Weights of a small GPT-style language model, trained from scratch on English Wikipedia: MLP 1024 tanh GELU, attention and MLP in parallel.
Each number is 128 + 32 x the weight over its row's rms, rounded and kept within 0 to 255. Layers, rows and columns count from 0. Numbers have three digits each. The size before them is the row's rms in percent of the matrix's.

# layer 5 MLP down (transposed), 1024x256, rms 0.0947, rows 252-358, columns 0-63
101:121122113081127084140133092160190146113158156166104107151134148110120067114099072101162133156090156100064164133166143111113155073137125108182152152105153143125158046101113096194140154212119162
090:153116124143106135150146128089157123094154151195088066150099090109107101056101138117202086083167135146155187065149092165133145113128086154068109123114155123154163142164112149157135128066103192
108:106152110158108131098101109167101166171115106126174114166121158140099100122096151138113124177146175054142106093167123160122155088127196123072108123136120144131099169149106137118176112134078104
097:069115146173134111195149114195115138116136118117168141141064120152189107061149103046080133130129089164113123098094201144085121149113106184113113130093100120111080182160103141154151159142189159
094:070136123180111132128120088130103131219146151118130135079186187086147140192161158135117107120142147178143109124129139083151147164048070118142087163125121132138107078134123129128079163172103095
094:202217122196102141098183157139142049109085144131164111099115157116107126144087104102136155127075086093187072156123118113078156159151110146097126134155148147120081100138129156145154174123128148
102:117111131163100127069083101196125123094148169114157174168103125140167120144163112095102120109132126135093122134137129068185097108038113118122141110182120124113124088119108075148094145080178154
095:126058145151082147146115177138122126161110166100076149174114101138166062101178130108198157156126200153197149101127101196102109138059181111082157129145067189122157050100130091142106136158088055
101:061119139144155092150120108098181181141081114072138133106082141166141121150145131105196138121082127176094167100075168085118112165092160149122160156150173095133116157086146130121088135141153093
090:176115106171104171067124112134144207140149106125127097153091115079142126127135104208153152138142133136127130147169162061126071138137054177150130098149137045112149051116119112109149163146168110
114:070061143161140148140154127133151115106144136127138141127172141094087090106103146077123123121117090093072090158138143185175080114116130108167145140133191128146082118064123103124140184112178102
088:128147074118112123093129120109129103125108132129151126076105102129111149162187157160070103093143093157083157084141140140118098147102128178101126130120152124189173152127179184152123111143147088
093:157133131122076130147073104206160065135146112150138169142117174123137165103100110166091089170116084115100148056158181138083118150144114130168097116166164159188103077038136148128124111140120115
085:159101076113166187113093129172125113161083111160161099164121145128119068086121122112126137063151143120140144171093134134118110106132089064152107090114117158114094046111134171096189135106146162
113:133138127158099123166173147184164111130124152160125108143113163084120140152100118146118095190100144169141184124083173141090160156156082134174125148201079121091154182172092092085126137083108088
098:163110100215139127141136161138058094138115133133185102114121122177065160153140115097102100150121150133124103122122170124192171140054115149136116127095122181139074083097168122071137134103108115
103:079091153105143139110103096094178125128133100117133117090122102125187161117097144100194121038153153107120146109139126206139103167169172132101147109159141083095132131131137174131119157139138214
102:136092089131144138142139138058121143139129082146157108159172084174126129185133120094152121135087156128141113110112166128135110131149160124085102173168135095142145020134090139109108065122072172
097:148103114159114156110120149157165085134115107138122101176164152146144133133181194149146133121183094151093115144151137099080145100067110180141140105123111172087196066124124159110117122113072107
101:117173144168105168129107133145116120085166140182200182192097153124118124119152193129103151161163197127099077181068157134071165152113151084112098058125166075134102155182141167163111121189091090
098:073134167136101191106169125099161132083092134148169133136107181127100112176062134128159085090118091097110206134140153096094136100114112165201077144186132088173140089083173030113083121153117167
092:132099141134144115160128100149104129151136155167166137137118100197062187148147125107111200173086087116064073110112141153153127087174164143085108104209113080140142069167119118147083166118144137
089:070081124141095127108125114055144172122097185211168096080136142088095138172165125135120053137132091095131138140124162122112133087133063161136118150151117133118126128109165127171146119146120103
098:181086126127115135094086102147172130168165118117117102082151175153083141129104176116146147114138136122144117111166034092113159093149110106096151111081162124114056064047162181152127171169173185
118:153171076166186105145128138117080088117093148135112159146133062150123105108116161108158201099127165065133157105113113132124137131162143087139099140134159053087110205162178121169063063151114080
097:098157085106124121133085132216126174139160129151161098149167148177211176153147139050110068129076124106108066127125130122117117115123114086110107160152153103096104152112100090103133134113130138
104:090123157135157126085091127114137085136176122143131151131047142097112110083131114145157142083147137064078135136176081081141137085141089128090107147105148100069164150146163131137136132119070205
084:168104115140126106169127104143096123097083111133109123118143142180154122103142095092192110123116140128097066074174200108148108187160131092117011156117128168153105000129129102139098156166179175
094:036096085131175110103160110161074111132144135063123105173085086088146151118161101130142164123101097118178110164084080165137142133110164079069201119100079107134163130159153173164099147124081047
102:164126141148156166100136156142124119151119186119079180128153105128147129109151073145159170076118116109158141144131087134093127119133065136109108164159178182083082111085216113076085156113110159
103:125134124089149074118099119111148151066148078140191121090180109127107099123139071153134097120112124163111115147132091140104199103116157109140122167112133159075116226157107089168131132138117063
092:176103132110115158145150094068104098094120132089115121211087169151128143199184183148186163140076093119128186112104141150127114111116094121106171147130060143137167033132164118111145146099156143
105:071104102121152098146137108126124149074121065115081078155128092122148168087102109126154159138145181091112127124155160134122112173139118121148105056100145143174172101120104143109129142155094090
090:130128117137112166149076196154178075117150130049120123128141144187134143190127124093165110152112109156104105133137084128155123121132070121194105102147099192087142032160104093126198166112131146
105:132087140172124118042063091156123134148118138122151162141119063134111138157167133177144113131108120148154123157142119143123156120099131072132140112155159077064169220149101143072137166096125097
094:087123164128152156149072153185182087085145149200121119124120176133120118109199138153079125179147156088137139152113135115150150110114120131159127113106129144102120000120106102166160080137118116
100:154194149115154091102112145139089102117123109124128125154059147129107144141086069113146140119146228154061163090110133135132145110142152096122169101075111110147149158174065109144139167088127232
111:115189112112152098195156131178118147115117120130116078121130138081157095063108123099111137114182142146166060107084138115159114150125136119127126138134132152093188209138110147138168105170082129
106:111110092092133118117147115106132144153166142156131109193146171175155035119101145150093096151133143121078110138126122151138121177132127127132135090069140078188102154188088145113047161164151091
105:139112172089143156142216122151125132144159088098106074131121136157054121043182132117214127116113148150122181135084083138101175115093122243157125159120129134133066192120137115114179123121155111
081:122174155142059119226122130143173148144071087144139136104123102097176131146168110162164079124164158125101110157149156140144150109112127133141105134162148141113157000105092088090140153176147114
097:126161120096057139024132167142115145149077156088126138112126173148106086068154147157188081103175112163146102096195168130159168068056064155118132188126098130152167127107170160140090156089129069
109:175133113133114085143087062070094131142160199114154104119084101149139114155114145177157206149138107163104127156118096127136114108104154112125121118114119122092098071099076179124137151085100107
105:124080156121146112115119080109111118163077138127140172143089100108117180114163110091133114145097126105155063112187170139122109101138099113138189200073113089117158153133119124088140114143123122
100:149146079120137109150114110110192174152133104151102036123154097085115130154148133164042096095189147129099139174165200073115116133129156162154108179124152150085133114129105146140140124112103153
096:167141071128135179173136074136103146149167156121108127179164139138068134153160137134151148167192150155104127096132104130114118095145096109122142077103156125133137060143105195170107053176195103
090:143166151134108144098104067173133090075113122135065116041154141140111133182151116132099148160074075194159131169129170100133120169175123179129139157175115151140158030148135121229149112129115055
117:132128084088140136091116099130147109093090092101146091118138145199118215160108130113107166112128105124160134093112167154117132137143114133120081073173075148129098170100086180081157118139120165
104:036136214166166096096133122139155173128211167148168147111118147082164088146086112121152138073150081107112105149113166111131145149128099144055157090202120149173118084116131130116140203187176131
115:172114129095100089141124122125144158094110083138125142116174121170147147153122100034123148100092143196150174090136108136080147113193174161140146150078094151128152079137060143103130149160174151
106:211169178168076124123152064136143114160118181156107149135158118107172144153123065146127174138132144096115169123159120147092123102176157191145191139119144113109109100163092170157118142201121070
096:112161159134155177168128132117115122161112052121114125210140105153152138143101143096159140171073143168167179096118096080119101141114181110095118087166100131181120071119123162153143167135085146
088:166145113198109092125122106103102127054112109120125157128172138112138073122103123123080139156124036087130161121113154114143104119141128156171147162075111138117130255132113075139132160146122151
093:119149108079153172071148129129130216069136153135132131142083148103126090127102112090104136137224140136150131119145184125146105115183199153091157052097101135179080109174190048135168123127169123
100:170120079147165122138079066137123132058083119170143104116110138136099151151128123146085097147109116160180132128165125071166159205133145187085147110149154159050096143135138168087166155176102152
116:162067115152054108110110109094157131150164105098088116123138103156115136178115143114139076136115146119127132094153092106117175085117177119141142143081126184072169199101155119112164162111133073
097:078093175157079092146133106140120183143134157127089135115137112179144147098191072151156114159130125119090120135128164132148035117139124118122101134175166087141167177171120109160040137074120093
101:113123106069109112120163139104139120103079117073097136091102119159113150150123189170117111100086154179124116115136184171126138167166075136135129150099135148126131116133154161114097113116127107
101:125123135185118117126171133145122143124157116131098139169148157114098081140140128039199157113131152175106138140118163106094087164133075124149139094100150146103162162222114145089160122082158110
102:134169170077068041130187159096108119094171119141157099165102105152052118120113142182172154175147102138129098126138133093129118049120120198095211149131096101118110153119094076143173147091149112
123:131092101128131124111117107133124147107149133125144119158073115117134131102092153094173161082148092122187119142163138190089128149134111081167099187117117125089101250059124103145138165079144109
101:159120118062133125147090162136140162130132092071168070141110144177158114193141138059143128144136174142162089067104138147145100137110152138116118166117077095096190131150151119111114126118129168
105:146135127106158117088115056007139176096134155101194122093134091086043127049119131161147121151170130190148135165152131148160153154096076162175110191140159079122147186116140172154126116087075126
099:055144126147140121150129175194053087093105181128076116181125148154100121085113125157126172096121121159121135177167132142105122114180120134170149107159115146215103107147164119106114163116075145
110:086050122108099145152125058184177156123125187140086117119074134120147120095104128098072098133143107160153118155116137193131124205075169085100143127149115133093124175087156091205115151113131134
091:091145154155104068114167116187089155107137112101125066103178160181107100137087141118107144113090144179149137151138119123164159152106120126103126156109131129119211000114114156128118104187128151
101:165146167134095115125147158088093100038084126122136111139123116131161119104169160142173128154167083151153124156129103171118180156169159102132165169099120125185110074154167100112097182092170161
098:081065132100134166151090111084110142123121135140096186135112095129091138065114096115105139136118178145115135094085101102175116105103151119128111148115161172133120255137147152063161137133123147
100:107109118100103119170051123112154102103093124089105111111108122159180151104106149069143103081177087142155144201079110121137137160067080153145114178079097098185132159146133198145155138148113126
106:098169163099137121143105186159112152114148171086089141121085128083115124136110112064135138120111162104137143143146144165086153170139156103112081056143109074127127180162112130090128102113198123
083:077131141115138122161175104137120171134100065100084168153111128154109160122120080119076153140125157110115161134145129077085108135137066127165118098195131131084101042128101120081171183111189106
094:186122095155151115161124078178134145112137146170096164088150196126194080175056156132084137132120091148134152106115181195152157150137160085082112139098083138097146126105128168185139124077090185
098:127199142118101118124143094157108172111071100125189113106098115164144120089137156153118114112146126146054100102071093150132168152157132189100134122169136179171157168147137093107103125111073110
098:151106180215113080096127125150144104164095145176179127098201125096128141142087131136137139138142087198128128128188064148128125182103111143149096114143061138123158097158076191078139157166156135
091:147104117184148101177123145118159130161152121132034126149131164120123126069133194115172122149191182166123104089098099113129049141112129117158157142123080085120138255131105117119122156090135125
097:078125121048102145118144067041158102143103065117102179152109135137076120127183112187099138180136081128138135133075118151109148106173086172137188179150167150146183159162060143203103085098136128
103:138148117119153148149134184116094142131173114139132063100123144084111170163197113126115164181127098154181156127132166118125133103151149158139098149178155088156171092123157138090098095095092090
106:129112117103170133135158161089089159054173150127126092128114133199137113104143145113135178134129102095131162121101141150089125171137191132165088089147093119115194171128154114114109116148102120
092:150121142151130113153078108157196124159148171149155168119136125099121098081104060119157146121161148050178152126166195103191125138133152177203125145096098122087102177070122088099173134168127128
121:075117120166167171080131093166152144123141145154092096175091113096118148181086161103119168134173090142136163141173116123087076171147127111144140136143128101145079241084171147105123102126162104
106:075162131165149210158156146141156121110083087123169082151087146187138080204145134148118100110054086120169178092159169120072138121135157107114061084154098110146171142086109105123184113171125119
104:089154155116119108129117098177137143139148148124160118077102155184143115162127144123110038092113147141126119161138103110112159075130098118174085111113103176168103111042122137125140136141125138
097:106195125113066158162077173116125117124118112134118130107137103125129151157144127131147157046125154118176115122085156134157116164194142111126140079157114155139116211141171139133144124159088105
112:079167078092112076170098140111091127119062099076082115141121189189125128086142116121117109163088043088126189071082136098158090130106125095130105167213143092118090167137158107124113094143151151
095:106119138123093139163087147097142080127117150131106153180101131065177102135106166134130119151102124162141146147122086115156056196154091126089126152087117120114121114097083105175139134198071165
092:084100142083107096100108131161194117205114120106097171140121176176105114120124119119065151104134106093131161178099130139108141096112094119108104153132043081115131189095178105186166119077076195
095:171118138121119123151109161145084186081117142143139121145113175147197105154195168180128166138119135168080162088106114070109098121144146164186119138098129099127171000118145089195154110115122131
087:039133132134113132089102142131091101152176115112123073119070143169137167094123164128116167160178112149150080165136108084147096159112097123109145132116112172126154130084157186128092118116155106
098:118096150153152120109087157176152118160127166189076147117158104143150131139123181108171149160156156108120221151115110142160112090105113120156136083128111088176129122115106069171113118179075136
093:076112150180162145175091136076106152115166130099135116170090179113139121113121130136084129139121101138182119130115126101134139153101130154150124162144099114111119073135138085131103200135077113
103:106162146147155133111128128149139093152134089127138119182166107116125143117168070212150119108139119169136100186145064112118118172155104052121095036088120121127111103184155122147155128131140134
110:131176154118153084157141154144159172099089104078078122117137107125200137137114181089138092096120137123097140166116120072126102167115121129129159137095108091089216201074132098142171129119095124
106:137143160156147104161176097169126147157094149144162148086118098127059154173125151149168150070157176160087110198093105113115106162169140110033107142145132110090111174202141118070112084153151103
106:173118110152152116122134169141123139120133175139109102164106132155112143143102075129149185147103148100112195137179065128095079105179119143158178094116140155124091098156158135134155143101163148
094:147142151115146092103136136191133166152135140132154196123108177138177056124157156139129128099134133053123093090138096077117187155202185160072105052151113157138139070176128122130082133096112101
109:145177106205133134115124118084131180128101129150119123126099108146099196130100129137159120097110124197106070143121163103133135158102145101067083131149135150129140113169122138147146097150145112
099:124133142102137191109138134125121111108074115196154166085062125136093128113138161141199090134095153140064120112175166102164117174140111131128150114071177121117137075190109111181171118118078160
096:108163117098114186110157109152171139129089123140119152191213122145164082126111103101133122095124184118190162143128157100142088103129118121131111117152123164152112135147091209062171133113137130
106:132073078140142207106197127098175082157203132087104125144130128180132121140171193120151142053151133131198175107101133140154092168081124134192199134127194153130086177082146159108138124100122103
115:102070135142125181080182110063117090131178163146142099119104087137144137155136104152120100122090145174131115135089102149128101126180134127113148136139201171167139116183119124123145128128183060
091:120116150106126148110166154139087104143156164096100132182073101110207144038123116158060129120166116113156100176116142142106122106112153125179088104128119177083096088134140090057118146120119140
096:044131160127146133163118090115122159108101071087098136130107072137127126103136125122176098156125118122167130163132124144096201163073197164104136102091173076121170098137107124161122143036156084
091:174080141136106116073129182152102109058133103144153154088133107111107134106155136091146165103116121128140108075160179178176127180163120106076162106218103182156087125122080129113109138163105141
093:107075131113136090113160161118148127126098189056088125099150116140180170123129169134160172125164095121121140099101133135152151153061076167120177094150114117144044100159105169152126128114140170
100:164119106171133176159145137102130165123080175102110163090057136138123154108089094193196184108085146185178134157064142152207153125174123140188144135137142111105140064140175120101114136107113110
089:162091160157161177152120130154187160177096067146136154134143128131123095173099121150159151188196075171131126055167205135119210138119118195112114115069082152149102016117134138154113085104086129
100:159217112153123129140096160209089156101163198138135158114093125171092140092139115167120200137132061109143151100116092134159163102203147128154130157131165084162127130182085118184122172095141105
# layer 5 MLP up, 1024x256, rms 0.0918, rows 253-359, columns 0-63
094:177112143130122089109147171124132122154127146095189193101126127114164118172128062092133157109103178159124084129104118087209159096145133147159126131120147116165158122141146107121093112101149100
105:120061083129105136099164138116202154155117150124135070126191119094100156154097071103089054048097110115135152150129148156122189124155161127150187117129092171146106141147126152137107170148085093
101:121174123025111103074112139139130084182121126116199139117118142126125118139114117164127125102101157099104087136142093081120181122102082070186186134126126141100121181154220115137083153125201118
094:149135088163155137135113096130160142134095200125135128176125082115187151083151154103099131108075125185077135105211096109115110163148201105170120144132143106118130125136068058130097093056103174
095:171113065144078103109098115116131112114149106144161098131122094146048152128107119046097097151132117100156204106095107122100135122121136096155128163109146127108126176134154128126149116156104117
101:125090108121043130175144110141141156171131140138124136131162125168168129184118178119177132136115116108115051150166136098074187195093159096135150145099135124178136166170112092091138080159123103
102:143182130097150145187153082099210107148159095147106123087100102133133120116130082128124123105134191149184140134165100089037178134110141085106133132129143082109153124077079130105151151112182131
098:170063126153130150137111136146072178114118143146097142176074121116138137114148071115100176158102111129128121130159110109113158120173136133125135090138091088113132142111131112107195140202074157
095:182135190174153114164164127129111092169086155143126150132156123106063083155124156116121180108122126096100174168157146131135177096108169127130110140097112139181143133137130138070145084148154160
107:153129107080136133096109140130159093153128136093131143135145123125171078205152136128081139144166144148102108109177152170144149093116130172163087085090054102088156136113172139142118113106167125
092:151106115126104130108109138085130096146119175133134113146055124136117155148132066104096128111160130123077111146160182152168133100133093116131169096170166082128100148186098137127113070148151085
101:150208113170158095142111123047162096079160132199143137122140144133134181137102130082131125121091093080126153112136108209123119190138161122109158121127091095098117165101115061137106115092170190
092:140186142101109051213120148147127159126140088059157156104059123128157146106190149174076117075142109105128106120173122136168071086126103097114141134210102096159138144111145158170173086039147160
105:125113140115122102143121120106152122095117132130216088158152081103091190134114129083114122121094195162107112173144109176087108095167116136144134150107080117070187164110137112112148151098144116
103:159134114119142120190094075096144117120166088152145168101083084118130115142081111098138134097131134095120096149116164105095134166116147128148147089116083160117172158192165090112090115125158118
107:114114068079103095128125098112185117144133099135204151093139146090146194126088150114101097106126133026109136189111171146123125173150147105155101149133131179113152133135150129202150142059121149
100:152173124119147100124150172093151088146148154165104127168087133139162197122141108135149137134083091120111119159174082168099088184108129074113119104122065162108187127113159138180131124093185122
102:169076119127082124100129120116170120134142218121148185090123123123105147134114129097131103142092137149170083130184139108064134153078124162102153145148119128092164119112154120118104089091200127
099:126069183099101106169157128105157152134070085097165112123106161140149105122097056149155102158101147093096178147192127190098144153091191154145132183096018188134143127130136132140107128079155142
098:142109201101158128104159124171186129206170110087136146129171077124100102187164163161100136137141127143080039166163103130112100133109112096148125099144110132076142130173116201094186150192196122
094:111133120085075138101126077071113115200143105137098118143158077123130111176124143108188122164159105118159098188178135157124135146117179178153126154073168192165156149161129165136110144134192111
094:130123140129068130132120156109174121095105143100101056144096128113121150174152108141161171119065094097168094092164141136085109177116185063169122150158132129072154162143124071104124110131068125
099:150176079126090180106169072118118104144142130073102091117175140159155141115131144177158170147169102169100088115112209119126112141093123075123143159151081154119135132125120171109071064087116100
106:173112085121105109128095103117128064121151121126131170127189137168170084121096154093120140087124115042112134175140115105172186185075107109136152109160085116142092163129104146143177087149092148
094:142132129087054094163152122138123150167066117110131152166159129077187170159132082164164119130083106129135088160187094119129046159110137107164184138130111114130198125135064132114134107179135127
101:170159113129189152114079091156192095125106077136115105139168110125102128187105125148093190190160158102132137159138149167157145154059159141170142118088105078100176155100128098167211101124123087
090:127075085066084123078167131083080128143113082169169109123144136151068126152110128135199157167108140148148142089107146112147185142110144167157147127114109154183215102143132148152148143091071141
093:113166132075091065109078142069195168144143134143146154102119115121124131156085107118108061125110164150125127111139080122121088148138093105120121158169146127078237156174191164132170107113161199
104:170122123093157200120193069098152056136157138077134143142138122139126144178117176074125146113157128147090094122123109126116136097164121110134120124092106139140185165137081140104129196035153079
098:192095112114143177097117091098076123130099094160109105085130102105109143100137105075150113174157158127115090145183130141137139108063207155162184094117112143126127149149155158164176135123140156
097:175112146140102134076136121100152117167138086150108082106166124105131163150143161127076072156108112139120081074190083139123120158130168184174154118187136158095133135108141179106128160096144166
109:128087154168110183105165107077185134145086108128143112095116123091124056121123167120169161130118137119063101130197117219158100174126168154145111178159125143119169181108152158111156092076145125
092:130122107111157138150123066070109107105173159181146106179116140107178188108093104157130148139121116134118098191169096138101163173102185143116098122192149128100129131163123147112150197095118052
099:159129089126100097104102114141142133106125123122109093117148113077115108160076076078139063134104170071155159136100131154087069087112098157119150193135090197097127150125151142166146123169190129
098:176140112118118128077177116133136098196161118131184104113125124121167090167154113118170122155133178099110111195126142118121077102073114130099163158085118098187166114049117166104151163133108089
100:128175184131106141140186114112163147223152112161159131118175101122108105123168156156102135135139072185139081097199100136147126141077150150181076123198127142118118146102155110084189130143133092
099:125144135163141070190120100101183150140149104177158063135168108116090108162104164086128152109103150135143125135150107190119138101127179128211165099147134118158152152147081132092143125129123097
104:136098159103134104213127147077114108132125125182125138090148089119140180105067128188105150118098158139124105141142123130096133051085165139141135126110103118137120157112232148126146091100146189
100:169171167165127186106153142092157162133157100091136127079153118108128133179139104082159151146111156119171132093170159130125110195088100158100187116142112127142096157092142111094132119077199142
095:157086075105180119087165117113123170129194173131139153163109140168100143171158131140076149147120111091151109123188132085078096146133166170136145105131118107097115105142177161150124041132120157
099:172161130113176072145071092094155090129193140072158091130107070181148096168131067111092133125108156113143098217165121084124133168137165129163167103121133109111075115148153103157140132101150147
111:142128070153113117124097118157119188130128154172155115143105098132104151133120105163127151122133225143136109079137146143116162138104147116179133086162030141091200162134135149148070168136117161
101:129073119131115141106087148147100130149094117128228148108187154166186123125140120168128085092053149070135130091127141178096141161121174094147135121137122102119084118114172097112084125175070081
097:161081166114161157078119120120089182158131126119137117210159130099120116113112136123133127133138114100085144147123185113159147162135075126110172123095107152167147145079128100071111154166094089
100:139110163132101087164127095047114148150122116104178160066097115076171058119091071151102102084136129166144129127140169193122154107089154086127122105132084099197124154109142131093122181151114134
095:172060155153134153146077095145117098140135183105210113139175125123138112107130129096105090161106199135124139160083091132089151103082090138100117109101108086194167109167158133111174102116095098
101:096120106039114191083143116107093131127138073161139125136118105165138163104055094145174138103153166082137130125153161076099153147070142106187150091139166089117152179173120157142100067063159125
102:156117148119152167127150145104139070181118175108170179161103148181129113120108148078130134082113153075114121118116148194130151115126111083123087111156157150140124140121149060108157159080157165
106:098077093073038128097093078101112128157156079151147112094153074154091191090134120134140195119103128123126116164155155117164180133100132180146114103117164080109107173169108173056111083112125138
110:125117097095118205112131105160086099115164110119159136156132119135151104111101153103112142135093108078063109115132077140186123136135115090125114134158139185097140175128123066140112126126111162
104:137064140102168106147139158058141164165126076144117151113069126089116145095108141135106116150135203066084161077110134122089087128109158145143184165140090175123181143152087067143168157123113110
099:106093150138140115113097098042151166165129111158145078082139109119194143166104080110096122151142110049092111127101185128106186126151118130129155135161119111122180139105140098197183081124148141
095:092114152175039136126086130119142172128148109149132149096082106072153219121107147117158085069137133103099141159150073079116138119120166084215153121153069148107184163169085168103107132079090110
101:145139111114125141116136093154103104128169068080153098103178083178140101200088122127074170112107078138118101154133074130086128109082165173100134161115115198078117145125109112131107104129143113
100:131160075167115101152109145138152162160033099142106113132161114162119155152189148200112051121146177162116137084171144144098103148071194123176114187208094156150156177170133150143124158104162138
097:164176144088140072174097130133099095132112105191172164146133162068114114111126096140076109102178120166093171103100103126132202136104141151084141095108038076121117201135121115086135162144059140
096:167123078120114152169137091159106135163102114126121101150084065134100177183109169166133072130165164179125083187103109132068094139127136166164151105156099169149205169116143192101155087137155102
100:166131096073113102123096137114083178098110119177174109159113113085130128136095079128061106098112136106083205109165101138154132113137116138130145174165112134144129129119161132140076104149083129
101:138118105124141159172091125062157169158121095185119126104152088151167116087132122147117113113137132123118098208143153151078143140054103115178089173191122162125123121121092113091181140165156186
105:212156123088097113066161158170122187116146101140172097087106111151148118165129135089102131118113098123074051156196115109136153115072127161156080167155108153138156146160197154138178093137099119
103:143102095122107113120176121127089112146114120077138126123153147111106165134153076129147169104084066147177085133175136109101157176133142147109093149165139112157083134183146056170130150110168102
104:124085091169139121161090146129179133205115145166135112097140089110147133159188111106161126100136122111104158115157100132098128118102165098156125125175102089114143115182092160109096186125172173
100:158106108095133153127065149125191160159090103120208167065112099144116058106168094115130040103111150080192119112101125099136137105131164130128165127131118141143121130190137206175143108119106119
103:139087081141135161140107127139147123151126141154154151139085174131087116115084130167103097135163209148150133169047130157062149146144177092098118145111086118093161167159173172093103101112094158
100:155156132102188106125112112127161059097119184119177146095140071124138081116120093094158085053068122127089124173173100114154115216087155145187090121134140109175152147103101138080124148117137142
099:128090138094115196098145118127172085150157125125147123111110153095186121132123141040086080099116124094145134174146176159154144193137133087124152094193138092170103139141113119189176093143136128
102:138132160110072134164133080124192118139137096149140089119140162079199184197173141132142135117060133090087093193148172122102133121104123118175148117092184099185179165097083074143133072115194089
099:154107128162117133132109058070172123146046132189183133114162135118094101112115101145154150116130170120134152193175104111046139145110122092196117165147126145099149123111144164092106086083111159
102:134188124136097178096130099155071176133157099156157107117102143122154162182127127160158093131113099050065143138191097152132050147091154071065127160137150164119124173162137163130179112066125124
091:150148082095086090048143115087125070069106147170188050060100126128140113165129191165071104095137138131143086115157161118137115132104123161098055117118128151220205124161158131164186128121106142
095:146083124139035109082157095118092143143120133093102077094145112098155141172156199053119126153063166120131078123175148103098110146132139133136101129102127154149131181111123127192129120108175107
100:103081191151115108114142124142198040181161093124119074153121122117137151150120144112096089161093118127117144166152161110094073144104134128126138076120131122105101158096118113152076098081196165
098:165091117141143148121108122115084126118193156131124070075078117103110149178172149130126126117132126123191092123153142094111164074140164131091134209158159098118178147093114096178134107137152116
094:177154106119084146178108104137136113170135100168139153141114150065146130157163145096092143111151141043166089104151136141136201130124157164140141110128129134164124131146158170124115094128124143
098:174133098139127148156128161159079159080110196093124159140124125085189152195080070087155125110082169156135091094112132073149131191132103126158151081123142199140111183141132124127191114117134094
107:168149128089145171164115136104140115149150171122124126096119137090122144105144137079078122092145133100182147106158174127173147133064119118145184139124112162133148132153089128125109170063149192
105:179141095133134108103151056101142068160143108137127103141165100147112097113112164123189176036132104095123134190171163127087132103150164148131158136123109105163126183127113105127109117136173092
099:114124154078122146195108081079124087118086153096149084145168072107162181083119126184105113101100143091072054182163129146092137120139127104153103133121171173164138123165086150174151141120158118
102:194115120151135190075087161167157178137071119111125072151126113118157144133149090132073055103141126118136132152161156137098168112117178198121155132138160124116123146202124126131096152138156147
103:163154150111121100115146111067161128159105086142145092109121084134145136086107114141170138062149133129096154170196110053110145136151152127143175146108118109111154135127184168115212114139132155
101:156131182132116133105135100108175113118108130114155119147150117129143112080121175111112119135124184154110088128112149149048137125103222108108180090085115126133079161181129172128146119110113163
095:151143140070082106170123133119190122100145186162105135149122112188144152159142137142169155154114162094094103106108137090101132115135119121129126114173139106097122128058155099196179098166150093
107:219106127091124121161088164150120128116094158163170108148195160158105211217112057120117115112112120086147160115157122173091137205144114093090152206142114188123107174112122125106141126083177108
094:160143113147146108113150091069124133106108075095123104126135142169066126164096153126182117106099228039117137127143100102047185169134134115160114150159125043122127121145177197137155103096184100
096:131135145113069146146089181090074141129106154081208113132185132097177136170140141112144124156085127097182102085204098169161126153140146090181087117208135186174091146122145086137144121097141084
104:137104176110114161155143118092129090099162106105151151085143116101099158172141093165130087150156118146097116154149141151089122074150121131146149182115115144138150129131095160117126109096162099
095:191160112135165123141103141143159112140142162112112170079095137094120138156079155202126093096161158099088134167181088173097185181102128144102133175126144132126152136224136143093197138062128172
103:151118172108129150151152069096128143125132148166147148107190112092136150099114071113150150091035128163065056182124081181115129127108104141190088140178139158111181180090129098108105111104153142
096:135122112052149090140138116162114120137109133160120126140156103154120126147112096112160120112119202119117119134155129226106140087086126163152089086124122150118135148094101130141118099103171102
107:107100119095093145108141121165153140144126051102126065088116137147179140090183123130145111100173121069088132123144073151122113097135135167137068161106120163098139170170120189147167153136094109
106:215092105138118167125130105121129106119169100107151098105175107117184149140145100129158072136147160124110084108160047145141125113145174124115164094152098159140182157154172126113139149100140108
102:153099133129124113156154157092195123121148112084159116064126093150145112118147135120186140134102122099167114184108154144133075165158131183099148141153116177135152160171123169117116069099141108
104:155101082084119145187094137116101049147125112095203140147117133114114109163192153144101151079147124127101109199170087047163093086118129092190096165060140173150173162204128128148128141105163106
099:101061079126120133112125114071145047139131131132147076166146128144081124162110146181137050116138113102094077170140144115085146152135182091150161101153160089138099117096149123141135124077169160
105:138098160133125120109058105101159088121154107144100147096157125100148155127071165045158112138152191105170195167129126171181146175170147137062135145143139134150141209073162167143115075116157143
101:144072179156132159122155111117130111160115195070133133134101121083130156188127138075109089117131131099143122132180116160130113132082129111130095127151104127110108202097104168139111114068155136
097:134103072070145085102125138137152137170143201147133112098125126146157162132145175136123077085117186146084136168140159189126096112134186111097136097187109097123141121181131075174143095112127127
099:172074090096109129087111073151110136148123155126112147141105069127175157142125166187158103164172157123097126144171111129104110090094182154116181151125140213128112154143144125110140090154126075
107:182140152112172102128097138100078125170116173059073071087138106094130149116149158076094075112107186116079085103216144118097143116142138123165138125153155125098115145127113151113153117118156107
095:122112158141117138099125153087130110126165046178189142128124119157142174135119131144109133142073062174104173135156064121149184089175129130087111135105108152146124129154141120172161104062097103
096:161143156129114124116083146105141120123123195145162175153136124110157142140143119109083124102129130108105132163079104164138116089081109095147218113174139111164112127086169171112117133137169136
099:157115105168117111111146113097133130146096143126117165131074139101161144133089107211173105110140057176097121131160146097132076097175163104123124149114088142107160150201118110132137149124189157
098:120120141127091133122103123103114091139148073142148091125130116162087085185070155133131089121116132131117137163133091146103068161128110134181160154118156130103142140133122182123156156146087141
101:141108114136094084155039084144152099179192192092128120172098132105152174175122084101159091092139136122105095085117113132086162159113126086126169123161129089146071136127092129087175096058136158
096:169140079103129144047169066133134139182075165119147093110102111156114124128142154148201091158124144126072074122147135116112155072084120147101132128108095144121140117133176128148173083127138088
099:096105129137077097106095126126102169151135133139102130124153132196125147088130119121149012092151154149139116122112076212081145162111113083208171094180108125122098149095129129178105123154177120
103:142133179159115126154107160127147036159153158126168124087167070169138156103124167123149082142147082146146052130188130122089170103132153141150180144121138150198141135101136121103138180090153188